{"hidden_size": 192, "norm_eps": 1e-06, "bias": "all", "init_std_qkv": 0.0229, "beta1": 0.93, "lr_head": 0.00888}
Each number is 128 + 32 x the weight over its row's rms, rounded and kept within 0 to 255. Layers, rows and columns count from 0. The size above them is the row's rms in percent of the matrix's.

# layer 4 MLP down (transposed), 576x192, rms 0.0802, rows 292-309, columns 0-191
size [103 106 106  94 107  97  96 104 104 100  92  98 109  94 106 110 101 106]
[[136 118 161 173 160 192 125  80 147 155 111 179 121 139 140 136 147 151  99 103 150 145 148 144 159 206 132 132 117 128 132 146 134 114 180 143 156  92 144  49 100 123 170 110 125  49  97  82 170 130 133  86 110 113  73 186 158 111 109 139 175 143 166 125 155 120 101 106 145 126 100 153 103 169 104 106 131 150 108 123 177 113 102 176 137 100  51 150 138 159 130 153 149 119 128 122  86 177 124 124 138 108 141  52 117 141  83  88 138 118  72 119 104 178 167 170 125 147  81 108 146 166 124 119  96 130  67 111  99 175 138  78 149  66 106 103 138 168 136  47 159 100 138 120 153 135 134  81 130 147  97 114 119 116 126  82 142 135 126 157 104 150  97 128 113 193 184  75 140  88 122 113 111 183  95 141 114 129  69 154 113 126 130 118 240 135  85 101 106 165 136 178]
 [198 100 163 141 136  99 176 120  82  97 113 100 143 157 126  70 114 138 121 107 155  97 129 139 136 137 164 121  60 163 139 124 144 122 125 111 103  88 108 125  81 161 142 168 115 199 130 176 112 105 170  84 152  92 155 134 193  96 124 143 147 110 124  37 120 141 184  64 101 110 167 143 143 164 168 134 106 113 110 118 168 158 169 113  77 149 168  77 140 153 171  90 132 124 184 109 195 132  78 165 123 149 124 150 122  90 110 133 150 137 123 100 131 104 114 172  87  73 111  79 130  93 120 134 123 138 123 103 121 226  96  69 117 137 126 107 117  70 131  95 145 167 148 175  76 138 135 137 115 116 148 107 123 158 128 132 117 136 170 139 119 195 108 120 127 115 135 174 112 136 103  98  68 143 101 180 100 108 145  95 170 163 150 192  84  47 141 164 187 103 133 130]
 [111 177  90 167 147 122 148 137  90 125 154 113 153  99 149 181 173  94 112 198 167 170 143 126 157 107 159 210 114  85 180 134 115 119 146 141 135 152 119 114 109  93 179 175  80  50 200 115 121 155 121  52 107 138 143 153 142 136  65 178 148 156 141  95 170 127 102 150  53  56 129 161 149 109 118 147 148 163 176 134  93 101  91 108 128 101 111 176 180 116 160 187 156  92 122  99 170 104 136 130  96  81  75 204 112 130  99 142 164 128  86 153 142 108 129  80  78 127 160 127 143 125 110 186 121 139 146 114 182  63 120 180 143 100  61  96 108 148 116 113  67 114 135  75  98 127 151 156 145 135 116 153 101  95 107 128 184 134 157 106 147 134 151  79 157  92  95 124 127 113 117 108  92  99 139 133 147 134 111 134 151 146 122  99 126 105 140 159 135 111  83 127]
 [103 116 181 116 150 176 103 123 105 124 169  93 129  98  77 152 139  77 113 145 164 116  72 141  87 134 170  88 150 178 155  84  88 171 109 115  54 148 141 111  95 143 117 129 117 109  27 144 129  88 171 100 109  83 155 140 167 144 165 142 167  76 103 145 117 133 136 146 162 169 140 116 145 111 100 106  90 139  87  96 187 113 128 121  99 114 110 128 130 125 128 128 137 140 118 134 157 124 149  88 194 127  83  74 167 102  66 111 158 120 181 125 108 131 154 134 128 100 109 160 134 137 135 103 147 161  99  83  99 150 138 149  83 182 142 194 191 101 112 193 164 106  89 126 139 116 157 116 120 115 163 138  85 110 116 144 122 110 115  99  63 195 136 165 116 217 102 117  76 184 130 199 120  97 180 115 115 172 143 140 129 109 195 116  88 148 143 106 122 168 156 165]
 [103 134 108 124 169 122 129 188 105 125 121 119 158 119  88 158 158 148 116 142 143 188 156 169  83  69 157  98 130 129 132 123 147 135 119 121 162 173 125 110  89 105 123  48 121 172 157 119 177 145 155 129 142 132 120 117 152 117 175  78 121  95 134  60 134 148 148 173 102 164  92 149 138 105 166  85 147 198  98 159  78 149 180  85 136 125  47 183 170 117  82 120 151  95  98 113  85  94 239 127 133 118 156 149 191 161 107 136  71 119 100 128 134  93 151  77 134 143 121 157  63  67 139 135 122 130 138 157 102  73 151 104 153  89 147  54 136 166  97 171  96 160 147 165 118 155 117  95 180 113 161 159 163 136 122  67 148 113 152 132 124 117 117 115  64 114 108 139 112 196 175 116 116 141 118 146 105  99 107  82  95 134 139 125  99 161  90 114 111 161 125 148]
 [ 99 117 125 112 128 131  77  47  71 135  96 114 144 120 152 117 149 111 111 133 121  70  71 118 149 108  96 102 156  77 129 146 127 142  84 111 116  82  72 119 171 111 157 121 153 197  70 127 136  46 130 105 162 176  92 109 160 110 208 166 106 177  89 146 122 146 166 139 153 138  74 204 101 127 109 172 117 127 133  76  99 152  80 118  58 110 135 109 136 158 126 102 145 173 108  90 139 114 107 152 115 172 149 212 187 169 129  83 139 182 129 175 147 117 123 120 184 167 198  86 115 129  92 174 124 128 136 105 104 205  85  94 110 128 108 151 106 163 153 113 132  96 123 131  77 107 123 105 109 110 137 133 109 146 145 162 121 112  96 139 120 139 125 101 175  77 143 150 134 183 137 183 148 144 106 131 145 169 158 154 134 136 147 143 105 170 108 162 187 120 102 142]
 [ 93 133 138 118 182 136 124  98 135 117 125  69 122 119  93 139 137 114 103 160 118 188 146 190 114 187  65 164  91 114 145 105 170  81 154 131 145 154 144 117 184 131 169 155 142 148 160 117  82  73 131 121 146 131 142 149  87 118  84 111 176 166 131 133 170 166 116 109 160 133 116 151 117 158 159 140 150 126 153  87 101  73 140 118 152 147 117 118 145 117 142 124  97 203  71 167 131 112 155 159 103 129  96 120 130 161  84 132 121 130  98 112 141 172 112  76 105  90 158 121  90 128  29 127  98 147 124 191 108  65 100 126 196 124  77 140 149 196 117 159  87 126 147  99 139 131 158  85 169 111 168 130 112 158  96  99  79 226 106  97 172  89 155  92  79  94 139 160 146 105 111 160 130 182 133  70 128 168 149 118 143 172 121 134 155 121 136  64  99  63 120 147]
 [127 146  85 227 173 134 146 102 122 122 123 117 138 104 113 160 166 140 161  83 174 171 133 125 137 122 142  99  72 182 135 199  98  75 133 106 124  49 147 127 146 147 171 140 145 192  83 121 133 143 108 177 142  75  97 143 112 114 107 144 109 100 126 135 155 124 126 128 139 115 106 111 138 168 151  79 152  87 158 176 138 114 100 137 110 116 148 155 167 123 120 138 106 113 128  80  77 163 136  75 129 141 107 125 120 161  85 106 129 117 102 114 167 103 149 198 119 167 132 112  91 148 145 155 220 135 124  75 160 122 191 137  56 120 108 110 120  75  75 118 113 158  82  94 134 163 128  53 135  47 160  97 137 123 178  44 147 152 125  48 141 147 141 186 114 103  99 141 145 125 113 160 139 116 107 121 133  85 164 125 162 117 185  98 143 115 158  93 158 135 130 122]
 [130 153 115 116  98 165  87 113  89 133  45  70 113 132 144 161 154  57 108 140 186 147 114 129  96  88 167 115 163 147  95  95 123 138 154  90 157  87  76 130 126  97  97 123 117 145 144 129  91 164  99 181 157  82 118 131  77 107  92  99 116  93  85  82 160 105 110 117 107 119 103  83 123 142 136  98 111 203  39 127  97 149 188 150 128 106  87 171 181 160 130 115 106 109 138 189 138 192 105  75 136 129 135 132 107 124 100  67 112 133 165 127 134 138 145  93 135 100 124 100 175  99 137 126 181 130 114 114  85 166 147 130 177 149 105 126 162 149 107 125 137 108 121 103 149 111 124 119 148  94 154 146 122 200 169 122 158 122 136 137  90 199  67 170 202 164 137 140 172 117 118 106 155 124 179 214  86 172 176 149 117 133 104 128 186 123 124 103 149 139 163 149]
 [ 68 124 123 110 151 168 200 133 137 172 133 143 154 174 100 139  99 174 128 127 128 130 109  71 172  98 124  94 159  96 114 101 116 155 137 154 132  88 102  82 202 132  77 108 128  79 167 111 117 163 109  90  90 141  92 137  93 151 109 192 123 150 124 124 119 113 138  53 163 143 153 148 162  87 126 163 150 170 134 137  79  42  83 184 139 107 101 152 132 188 130 122 157 129  88  95  95 147 126 157 142 143  61 107 108 165  87 187 117 113  99 115 126 117 128  86  70 141 118 111 116 121 141 100 123  95 134 129 133 129 112 123 128  79  83 179 170 138 165 123 147 215 104 116 136 118 150 235 144 171 113 108 142 105 144 139 177 153 155 140  94 113 145 115 165 110 112  89 119 140  67 129 104 171 102 146 160 153 165 123 100 206  76 113 172 124 165 125 107 151  82 135]
 [132 141 147 178 102 125  64 104 146  80 110 103 126 172 136  83 127 179 155 151  87 112 144 131  88 135 144 130 152 118 136 179 166  87 132 159 182 165  87 136 181 137 136  86 227 165 118 187 166  35 154 124 173 114 200 109 112 122 162 117 119 111 134 117  68  79  84 106 115 168  87 152 166  85 117  90 163 131 144 117  76 140 121 174 137 101 124  87 112 156 125 108 135 197 118  76 125 153  73 100 115 185 143 128 170 111 102 132  95 185 158 109 165  94 176 164 147  93 108 115 148 144 139 199 123  84 152 125 136 122  94 126  90 100 136 152 129 143 125 108  40 133 124 164  89 157 101  77 116 150 170 131 136 107 171  99  68 150 136 108 157 142 120 133 112 124  92 142 117 122 159 109 117 139 121 182 105  87 159 152 126 123 137 116 117 159  81 106 104 194 132 111]
 [123  56 164 152 118 144 145  88  91 172 146 129 142  98 171  63 109  83 218 136  54 110  65 117 137 144 159 162 138 127 149 127 186  87 121 168 135 133 117 104 111 125 164 150 163 134  90 158 122 162 147 120 178  91 120 146 128  91 100 207  86  59 148 105 161 145 192 104  60  62 123 119 125 132  93 150 180 128 131 138 135 167 104 114 121 132 127  95 163 133 135 123 120 145  78 174 125 134  68 195 130 135 157 161 115 128  91 132 141 123 113 144 139 153  99 116 118  93 111 116  87 130 153 140 134 112 121 187 171  80 136  99 123 129 135 123 136 106 143 106 141 127 158 115  80  71  70 183 105 146 155 132 118 118 169 163 149 146 111 105 130 137 166 150 108 178 125 187 159 104 155 122 113 132 108  67 131 125  73 116 135 146  75  84 103 137 237 172  86 134  95 118]
 [144  96 105 109 125 161 117 130 170  92 113 144 161 160 175 108  66  99 140  75 123 122 123 215 102 138 120 147 176 159 105 165 190 191 139 151  77 106  78 103 119 179 115 142  67 173 157 115 102 139  79  74 109 210 176  96 160 106  92 122 147 109 134 106 112 100 141  80 109 165 159 112 133 147 146 121 165 108 106  85 160  62 163 153 117  99 163 124 108 134 132 107 125 118 158 114 149  89 156 146  96 150  72 161  71 200 141 106 111 144 127 104 101 174 178 126 119 129  99 185 149  86  68 105 147 141 108  79  95 104  99 128 186  77  74  76 129 145 170  99 194 105 134 103 135  97 155 114 127 140 138 174 144 130 170 103 158 136  71 177 163 118 157 137 148 104 134 146 153  91 123 130  82 194 145 131 120 112 112 119 132 114 115 115  85 124 142  84 139 154 142 176]
 [ 79  85 160  94 122 126 150 180 159 138 108 135 163 118 163 112 143 176 125 162 122 149 101 185 132 110  81 109 122 102 115 105 178 130  93 131 153 165 122 106 148 119 104 159  91 172 143 104 170 105 120 145 125  90 147  86 106 176 181 129  96 117 153 128 150  96 170  96 144 104 121 167 130 192 144 142 156 174 137 125 155 206  37 124 105 126 117 118 150 118 127 105 185 142 134 109  72 121  89 143  86 146 164 112  88  58 105 149 120 107 105 148 122 133  88 137  94 133 104 130  89 128 168 114  87 139 146 109 120 129 138 146  96 116 176 161 154 138 136 131 171 100 160  77 109 106  77 155 135 145 108 211 106 160 200  94 108 132  62  37 112 109 190  79 156 123 174 127  83 165  52  86 163  97  79 168 116 137  89 171 131 125 155 108 126 169 145 143  95 160 145 165]
 [118 114 122 114 150 157 176 129 107 121 108 136 108 173  86 174 102 101  73  98 155 101 163  95  87 104 136 160  92 115 109  68 157 165 116 157 139 114 163  73 145 160 205  85 125 158 183 162 148 113 140 121 173 113 101  78 106 155 108 232 113  95  78 104  90 168  85  90 170 123 183 135 131 124 106 137 109  60 157 100 145 115 143  91 142 156  91  97 110  78  73 159 173 112  77 111 147 144 202 126 144  85 110 202 187 101 130 144 166  95 148  99 131 102 138 170 106  84  99 135 144 141 107 140 117 145 153 146 102  92 142 171  98 169 107 157 105  93 151 122  96 142 134 165 124  92 115 139 123  88  68 153 138 161 118 111  90 150 113 159 117 108  87  99  81 104 143  91 161 123 137 197 143 135 131 154 147 196 139 164  87 151 125 186 165  99 139 131 121 145 170 103]
 [ 55 108 146 156  87 130 128 110 130 183 104 143  68 144 210 131 177 162 124  70 158 114 159 129 130 138 105 136 148 180 104 125 147  77 122 149 128  72 113 137 103 154 107 109  94 186 124 160  46 144 154 171 111 175 118 138 153  81 123 160 128 102 183 110 119 150 144  66 130 104 112 193 156  51 185 166  95 134 133 103  65 126 194 119  86 122 160 131 160 127 190  78  76 131 112 176 160 117  85  97 100 134 148 127 130 133 149 119 153 124 115  85 161 112 118 160 133  96 121 109 100 129 118  98 169  93 179  95 141 129 161 114 140  75 207 118 114 151 109 111 101 137 117 147 174 133 159 120 108  52 117 124  95 124 140  47 135 139 125 109 149  90  73 133 175 200 139 125 132  94 163 171 122 153 120 109 151 135 153 157 142 132 112 109  99 104 108 172 129 164 121 158]
 [ 89 186 106 101  71 127  81 103 120 104 128  73 154 111 103 104 112 119 227 154 162 115  70 125  55 152 172 110 114 140  78 135 156  69 155  86 135 179 123 156 114 113 115 196 185 123 161  98  96 131 176 109 167 154 120 114 135 105  94 128 101 174 131 150  50 180 191 128 141  99 121 107 126 151 139 120 140 140  94 126 164  97 112 115 175 141 162 132 122 114 135 114 122 148 158 169 144 154  97  52 117 169 171 115 140 154 202 156  93 104 108 111 151 118 128 112  73 127 167  96 149 119 171 114 125 125 108 201 165  93 172 119 126 108 118  90 168  91  86  76  55 145 119 151 144 147 115 138 108 140 118 126  92 125 144 125 120  90 125 118 162  80 223 140  87 130 121 114 107 122 167  55 153 138 129 117 141 173 104 175 150 133 150  94 116 167 145 127 105 139 157 139]
 [121 103 116  98 114  86 150 132 146 161 134 114 125 153 115 118 148  88 125 162  97  70  83 157  53 104 106 109 154 165 139 101 170 144 144 117 118 107 111 146 141 136 156  85 153  63 126 144 107  90 157  96 145 109 171  86 145 145 162 193 135  87 101 146 182 141 125  88 152 104  92 198  84 163 128 182 106 152 135 140 126 101 120 157  86 140 108 160 129  63 132  75 125 160 154 177 115 124  57  71  72 133 166 124 127 180 127 115 112  83 162 173 118 147 123 187 123 160  87  67 172 131 157 171 153 136 123 154  86 139 131  46  93 193 132 154 108 118 141 159 147 101 145 153 150 142 186 139 152 140 134 135  98  97 113 118  76 141  62  96  83 116 104 120 171 159  86 164 197 127 125 140 130 164 127 101 145 164 171 142 117  91 112 108 146 125  68  97 126 194 109 186]]
# layer 4 MLP up, 576x192, rms 0.136, rows 293-310, columns 0-191
size [103 104  92 103  95 103 102  99 104  94  99 104  96 100 104  96  99  99]
[[101 139 149 147 114 126 139 132 110  67 117 180 123 146 113 127 116 133  70 137 105 151 111 101  54 159  61 162 132 121 192 104 157  67 126 130 138 149 124  72  89 161 173 172 107 146 148 133 113 105 145 131 178 142 194 144  75  83 138  71  78 120  98 166  94  88 150 168 139 153 149 162 133 119 160 129 121  94 141 120 111 151 146 146 215 151  69  76 124 160 135 159 125 136 205 167 199 135 108  89 176  93  95 146 133 195  95 111  97  90 110 154 125  96 150 133 123  85  92 147 109 148  85 126 197 143  80 150 118 106 183 125 190 111 138 104 141 136 126  82 178  90 101 126  65 156  98 106 124 113 121 108 115 104 100 161  81 133 158 149 177 137 122 112 167 152 106 102  74 106 168 186 143 186 149 114 128 127 125 142 118 104 132 135 133  89 149 108 108  78 126 172]
 [162  82 117 134 205 164  84 100 179 132 136 173 124 113 152 105 168 106 127 170 122 154 159 126 108 140  91 170 175 154 166 127 109 174 158 166 117 160 115 157 159 161 119 146 118 118 182 144 115  99 118 210  90 118 138  70 146  67 121 107 151 133 149 146 126 152 165 137 132 173 131 146  93 136 118 107 127  99 111 145 113 151 148 111 164 135  94  50 103 123 137 152 120 121 126 127  46 120 136 104 109 112 188 130 158 105 115 151 133 164 111  97 112 155 139 133 154 111  90  73  91 108  99 168 160 128 207 166 106 157 109 147 147 154 121 183 132 120 121 113 108  75 152 127 109 155 138 134 172  78 128  64  33  88 115 134 128 129 155 173 120 180  61  63 132  55 144 146  83  75  61 132 165 107 134  94 125  63 144 114 167 107 129 130 107 120 111 167  97 118 185 141]
 [193 178 139 132 154 164 139 123 133 192 130 150  57 148 168 119 138 175  73 102 128 134 188 128 137 127  77 109 175 110 150 151  93 155 126 123 161 150 139 108 118  85  98 115 156 118 146 103 187 116  77  81 199 133 134 124 118 111 139 202 104 115 153 132 110 112 138  97 110 120 128 145 134 135 122 157 158 179 168 139 162 115 153 106 175  99 129 149 115 135 187 109 169 134 142 146 123 136  69 119 122  89 119 207 136 104 150 105 108 143 113 105 128  94 106 148  94 163 167 120 115 110 120 135  75 116 136 144 148  90 104 200 157  83 202 104 125 144  89  96 121 122  64 142 169  77 179 111  98 150  85 137  92  75 109  79 188  75 101 142 105 131 119 104  76 122 171 158  68  99 103  91 149 161 117 166 143 155 102 147 130  73 158 171 129 109  88 140 205 135  67 112]
 [106 112 107 143 159 165 119 115 120 139 101 131 107 141 120 159  79  60  92  86 126 127 143  86 139 122  98 146 152  77 140 131 150  73 193 100 154 120 115 145 110 171 108 137 138 149 161 157 117 117 170 137 129 163 195  95 143 115 109 144 150  75  79 140  89  77 131 218 149 148  89 178 128 105 162 181  81 100 126  86  83 110  99 107  87 116 174 114 129 123  48 151 150 148 149 141 139 116  96 138  91 140 113 160  69 153 161 169  97 155 113 165 176  98  89 115 152  72 124 170  79  76 155 125 178 129 151  96 150 145 157 176 126  93 159 154 142 159 106 145 138 143 190  56 167 143 140 168 179  68 170 146  88 113 106 100 157 123 138  97 108 153 166 142 120  88 176 141 129 142  58 149 142 108  64 154 158 100 125 124 190  84 103 116  88 137 147 105 120 152 122  90]
 [118 110 159 173 151 100 173 166 108 177 189 184 160 135 126 143  86  72 100 104 171 178 145 132 108 142 108 147 160 174 133 168 132  66 128  78 144 199 200  91 110 136 124 128 122 124 178 141 133 182 168  91 149 100 104 163 183 167 136  99 101 114 109 123 144 181 182 101 139 146 166  94 176 144 201 113 121 141 143  83 144  67 181  85 207 132  85 124 153  93 109 180 154 144 127 141  88  95 134 135 121 101  80 118 131 160 143  91  85 115  89 146 152 105 179  86  99 152  59 122 173 106 138 123 105 128  97 185 126 141  49 161 109 113 126 139 129 112 128 134 106 138 109 106 115 100  72 153 166 131  82 139 162 114  52  79  82  99 146 114  84  86 134 143  98 175 140 151  95 141 130 133 158  88 118 133 157 131 108 107 142 145 145 124  87 131 115 150 115 105 135 133]
 [193 101 134 150 138  92 107 146 155  79 172 126 134 109 127 154 137 147 126 124 103  91  85 146 117 115 124  94 141 122  99 124  83 167 189 160 133  95  89 153  45 153 124  50 165 109 219 177 146 133  77  66 147 117 107  81 137 146  96 151 120  92  57 128 189  57 129 172 103 149 147  95 113  92 113  99 119 147 116 158 138 108 182 116 165  99 154 185  93 117  67 145 133 138 160  96 128 130 153 135  92 112 107 114  86  82 104 102 160 123 103 186 129 124 130 111 149 146 139  82 114 135 135 182 127 106  76 115  99 168 148  66 151 135 157 139 126 133 189  67 135 124 136  96  87 185 122 151 148 169 134 107 161 103  88 167 178 117 152 113 122 165 138 118 111 118  99 172 121 182 161 167  86  81 137 140 120 156 105 165 120 111 186 123 152 171 182 126 120 172  94 126]
 [163 195 165 137 122 117  97 139 150 163 173 111 133 149 114  90  83 113  83  92  96 160  81 135 128 159 106 129 147 121 116 156 169 129 149  95 162 111 119 130 175 171 118  57 117 159  97 159 117 110 168 124  87 131  91 135 143 108 168  94 163 165 109 108  92 160 135  90 136 123 160  87  99 139 101 165 101 115  99  83 125  69 128 130 152 163 127 122 110 111 151 135 139  94  81 131  95 108 112 121 150  74 117 133 129 141 147 198  68 126 133 112 135 124 189 149 168 147  50 130 156 177  56 151  74  96 117 145 147 131 196 108 140 168 121 149  95 102 137 119 132 160 179  68 145 130  62 165 161 137 115 128 126  60 134  89 188  68 143 113 121  97 146 149 196  81 155 116 192 140 126  99 182 223 111 121 154 120  93  89 142  74 156 100 180 128 126 129 126 106 145 154]
 [122 156 136 158 104  93 180  87 178 111 135 152 126 126 147  59 163 111  96 141 166 132 112  96 156 150 111 140 113 113 138 151 128 107 141 164 108 201  77 155  89 118 155 128 130 190 184 133 118 160 117 146 141 170 130 103 195 136 105 123  61  47 112 149 213  54  94  75 116 127  98  99 129 132 133 153 120 107 156 110 106 116  62 111  99 110 162 102 161  83 102 123 106 146 147 100 165 142 128 133 131  92  95 109 123 109 198 116 138 170 146 126 121 100 165 138 117 141 156 139  83 137 158 114 158 144 129 106 124 135 124 190  98 119  97 134  92 106  88 144 192  70  64 146 123 131  64  89 150  99 136 111 148 116  67  74 163 124 157 136 157 194 168 135 134 127 238 145 143 124 154 137 114 137 156  97 154 127 140 102 126 119 120  61 112 141 205 125 108 123 109 171]
 [113 120  99 146 166 148 189 124 152 126 101 161  83 122 118 119 139 154 111 170 151 122 134 102 138 160  83 132 128 123  83  93 117 100 173 153 146 127 115  99 141 169 125  68 143 160 173 153  93 155 113 143  77 158  85 142  93 203 106  69 170 105 137 140 130 157 115 154 136 204 128 107 178 159 113  98 140 147 105 122 157 136 113  77  97  69 217  60 141 119 147 176  82  87 154 131 123 159 120  96 156  98 123  93 176 159 184  86 126 119 140  90 112 113 164 145 105 145 116 133 165 119 108  69 111  82 138 112 121 176 118 174 112 117 130 154 138 135  92  82 160 107 142 113 162 171  73  34 120 118 173 120 110  69 174 169 103 143 113 130 183 189 164 135  91 106 149  67  96  99  84 205 151 107 134 117 167 113 102 107 117 111 141 144 104 140 160 146 167 116  83 127]
 [130 149 110  91 144 126 183 153  69 122 178 130 137 120 105 126 149  74 173  92 130 153 168 129 147 132 122 154 163 137 170 111 116 127 136 105  98 150 125 144  97 144 118  73  75 121 171 151 118 148 158  67 100  93 104 160 154 173  94 134 126 147  32 121 176  89 132 135 146  82  47 104  81 161 148 178 127  81 126 144  78  85  64 119 112 127  79 110 121 147 128 102 133 148 190 169 172  94 127 108 145 133 115 142 137 160 187 163 155 120 137 122 124 108 151 131 140 107 121 161 111 145 103 116  99 130  76 139 179  88 144 136 172 131 136 123 145 141 141 158 119 134 184  18 131  69  70 166 121  99 141 171 147  69 104 149 160  63 150 176  81 110 137 127 130 170 203 138 145 138 119 169 113  94 114 120 121 174 134 184 123  70 155 123 173 114 167  99  97 127 159 122]
 [105 142  79 101  79  62 101 120  83 104 137 143  87 150 144 127 196 145 146 124 198 104 162 102 119 101 144  71 146  99 131 137 111 119 145 153  91 113  86 159 132 138 159  92 188 186  52 157 116 101 100  87 123 131 130 198 162 167 113  85 137  95 114 167 128 145 151 165 141 161 115 146 126 117 128  81 163 117 102 144 124 155 125 118 134 184  89 101 134  85 179 119 157 144 159  95  90  91 139 166 137 114  96 154 108 131 157 178 152 142 132 166  74 125 151 118 175 120 169 119 148 152 153 152 110 134 120 113  46 204 181 187 102 122 110 130 155 121 137 149 115  78 157 151 121  99 136 105 128 110  86 161  87  95 143  67 108 136 150 131 161 149  64  77  82 171 143  76 118 119 130 115 182 138 135 128  81 144 140  98 156 178 116 123 207 159 147  84 150  51 114 114]
 [156 109 122  52 177  79 165 123  67 132 175 104  21 141  57 171  70 148 170 118  97 127  94 146 133 141 106 108 140 133 141 140  54  76 140 121 134 133 196 105 119 163 146 128 134 118 114 185 136 106 156 129 180 110 106 106 122 141 168 135  89 188 152 153 129 133  99 160 105 142 145 153 104 155 156 184 146 147 119  49 129 151 150  70 132 105 162 129  92 168 105 107 153 174 132 134 128 150 105 105 101 136 143 128 142 116 109 137 185 125 115 107 127 129 122 100 118 149 154  72 142 142 100 125 143  97  65 125 123 120  69 151 124 107  62 142 119  69 117  42 126 123 147 125 144  89 158 168 157  98 102 164 161  89 103 180 172 143 128  89 187 128 156 174 186  85 100 118 134 175 139 131  89 151 105 172 103 169  92 152 146 123 126 140 133 136 175 114  83 159  88 120]
 [ 97 177 138 108 177 167  82 150 110 118 128 157  95 108 109 136 102 103 144 117  73  98 145 148  85 143 110 155 130 190 104 114 113 147 105 123  65 152  94 123 147 133 136 177 114 106 106 132 125 173 155 140 102 152 206 154 141 123 133 137  87  97 158 120 124 119 119  80 121  58 150 160  69 136 105 165  42 134 150 143 149  52 185 142 129 117 134 164  63  64  63 168 138  73 150 124 109 164 178 172  72 111 150 133 129 105 132 102 143 141  92 103 166 126 191 127 100 128 147  90 170 136 139 116 115 169 127 173 184 112 112 128 165 110  99 120 113  82 122 118 151 127 169 138 127 101 113  99 213 123 120 108  92 175 128 168 126 110  80 152 200 126  85 149 147 128 113 119 148 156 121  96 122  98 171 135  52 124 126 185 182 127 171 119 131 164 100 143 110  59  94 136]
 [ 75 151 114 122 119 148  76 125 119 149 147  77  91 141 187 136 122 159 127 142 107 160 127 163 119 173 133 130 136 124 160 142 124 126 132 162 140  85  86 104  88 145 111 120 140 190 157  81  83  94 145  91 179  81 170 142 160 149  54 101  74  83 168 180 178 184 159 204 128 116 122 166 105 120 124 140 142  75 154  94  99 129 137 107 124 128 189 136 136 139 112 103  81 129 157 185 156 151 111  97 165 154 158  95 131 156 102  49 148  94  83 113 118  86  87 125  63 129 190 119 129  57 135 163 139 120 119 138 115 154  92 139  76 129 148  95 108 137 117 126 136 138 110 127 188 191 128 130 113  97 123  55  57 185  73 143  89  87 140 130 161 172 150 155 158 153 151 159  77 116 164  90  84 149 131 114 174 145  99 147 128 144 121 130 112 133 109 168 166 112  90  92]
 [102  55 180 136 152 122 144 141 132  94 107 127 135 142 133 141 108 104  90 106 163 157 103 107 140 164 175 113 123 100 190 122 184  84 103 125 179 183 143  90 129  91 126 105 156 107 136  56 195 143 117 133 119 101 158 114 147 157 162 108 145 159 153 199 129  99 143 160 147 141 162 164 133  70  96 160 164  61 146  78 143  99 104 173 148  93  88 118  77  85  75 163 125 123 141 168 221 157  82 174 163 120 103 119 116 139 122  34  99 156  97  86 117  81 104 144 138  98 112 139 138 101 128 120 133 130 140 195 110 179 121 103 132  87  88 128 120 111 129 129 134 127 134  94 135 177 128 139  88  93 109 123 152 110 195 165 112  99 137 176 155 145 165 136 156  78  87 121  75 120 133 109 171 133 109 159  99 134 130 106 136 102 160 191 183 114 120 121 110  94 197 168]
 [151 140 146 140 144 165 150 176 116 116  99 193 167 137 136 114  53 130  49 106 121 113 152  46 124 136 133 114 119 133 146 122 142 118 163 154 186 144 104 116 147 148 163 153  71 135 134 123 119 103  93  87 136 124 162 120 142 119 100 128  79 100 120 100 129 132 143 126  85 170 163 182  96  60 149 167  79 174 164 140  96 143 108  91 118 100 157 123  74 140 115 135 174  77 127 152 129 166 146  92 137 187 106 106  99 102 120 117 116  98 128 118 166 102 189 129 217  99 117  92 205 135  68 102 111 137 159 118 117 182 154 131 111 134 131 140  78 165 204  93 180 154 226 124  95 133 181 132 139 106 126 160  81 160 149 132 134 128 135 121  93 137 138 122 164 136  79  96 134  83 127 110 115 118 178  99 120 180 138 186 112  79 146 146  82  91  71 133 134 137 119  85]
 [176 120  75 125 144 127 108 163  66 140 180 150  82 124 114 105  73 122 130 104 127 134 171 134 141 140 142 127 101  99 194 156 130 167  42 105 187 142 140 117 133  87 140  89 151  87 140 101 123  87 180 118  63 162 123 124 141 149 129 112 137  70 120 160 113 131 187 144 145 145 103 160 150  67 112 163 188 144  81 110 152 142 130 114 133 121 126 117  69 142 182 196 119 151 133 123 169 143 174  65 117 166 112 132 147 160 109 139 140 126 116 141  90 111  83 106 124  86 188 149 163 146  94 206 100 137 133 121 132 127 224 130 150 161 157 166  78 119 112 101 116 136 142 112 106 191  97  88  91 133 124 131 125  66 123 159  76 113 129 116 121 163  49 150 151  86 129 117 110 130  69 143 118 143 159 108 158 178 109 126 128 129 140 165  48  49 119 132 125 144 137 147]
 [155 129 179 202 115  89 117 123  74  86 135 119 131 118 132 175 102 177  96 159  75 142 134 148 106 125  65 102 110  62 174 107 123  82 139 136 162 125 121 129 117 192 130 120  89  78 160 115 110 141 182  89 117 195  82  85 116 100 120 120 119  92 147 151 135 171 146 110  43 126 149 137 118 139 166 127  99 174  92 117 240 128 191 103 127  96 164 118 153 123 117 189 142 130 118 136  99 158 101 144  88  92 115 119 162 172 162  72 108 141 139 152 125 149  96 134 179 177 130  84 122  98 107 104 126 118 193 188  98 192 130  96  88  76  85 177 122 139 163 129 113 140  92 122 144 121  66 160 135 112 118 135 104 130 118 120 175 138 167 175 109  94 101 166 155 138 163 121  88 207 118 128 124 123  86 101 170 183 120 114 145 122  98 120 120 136  92 111 136 134 130 124]]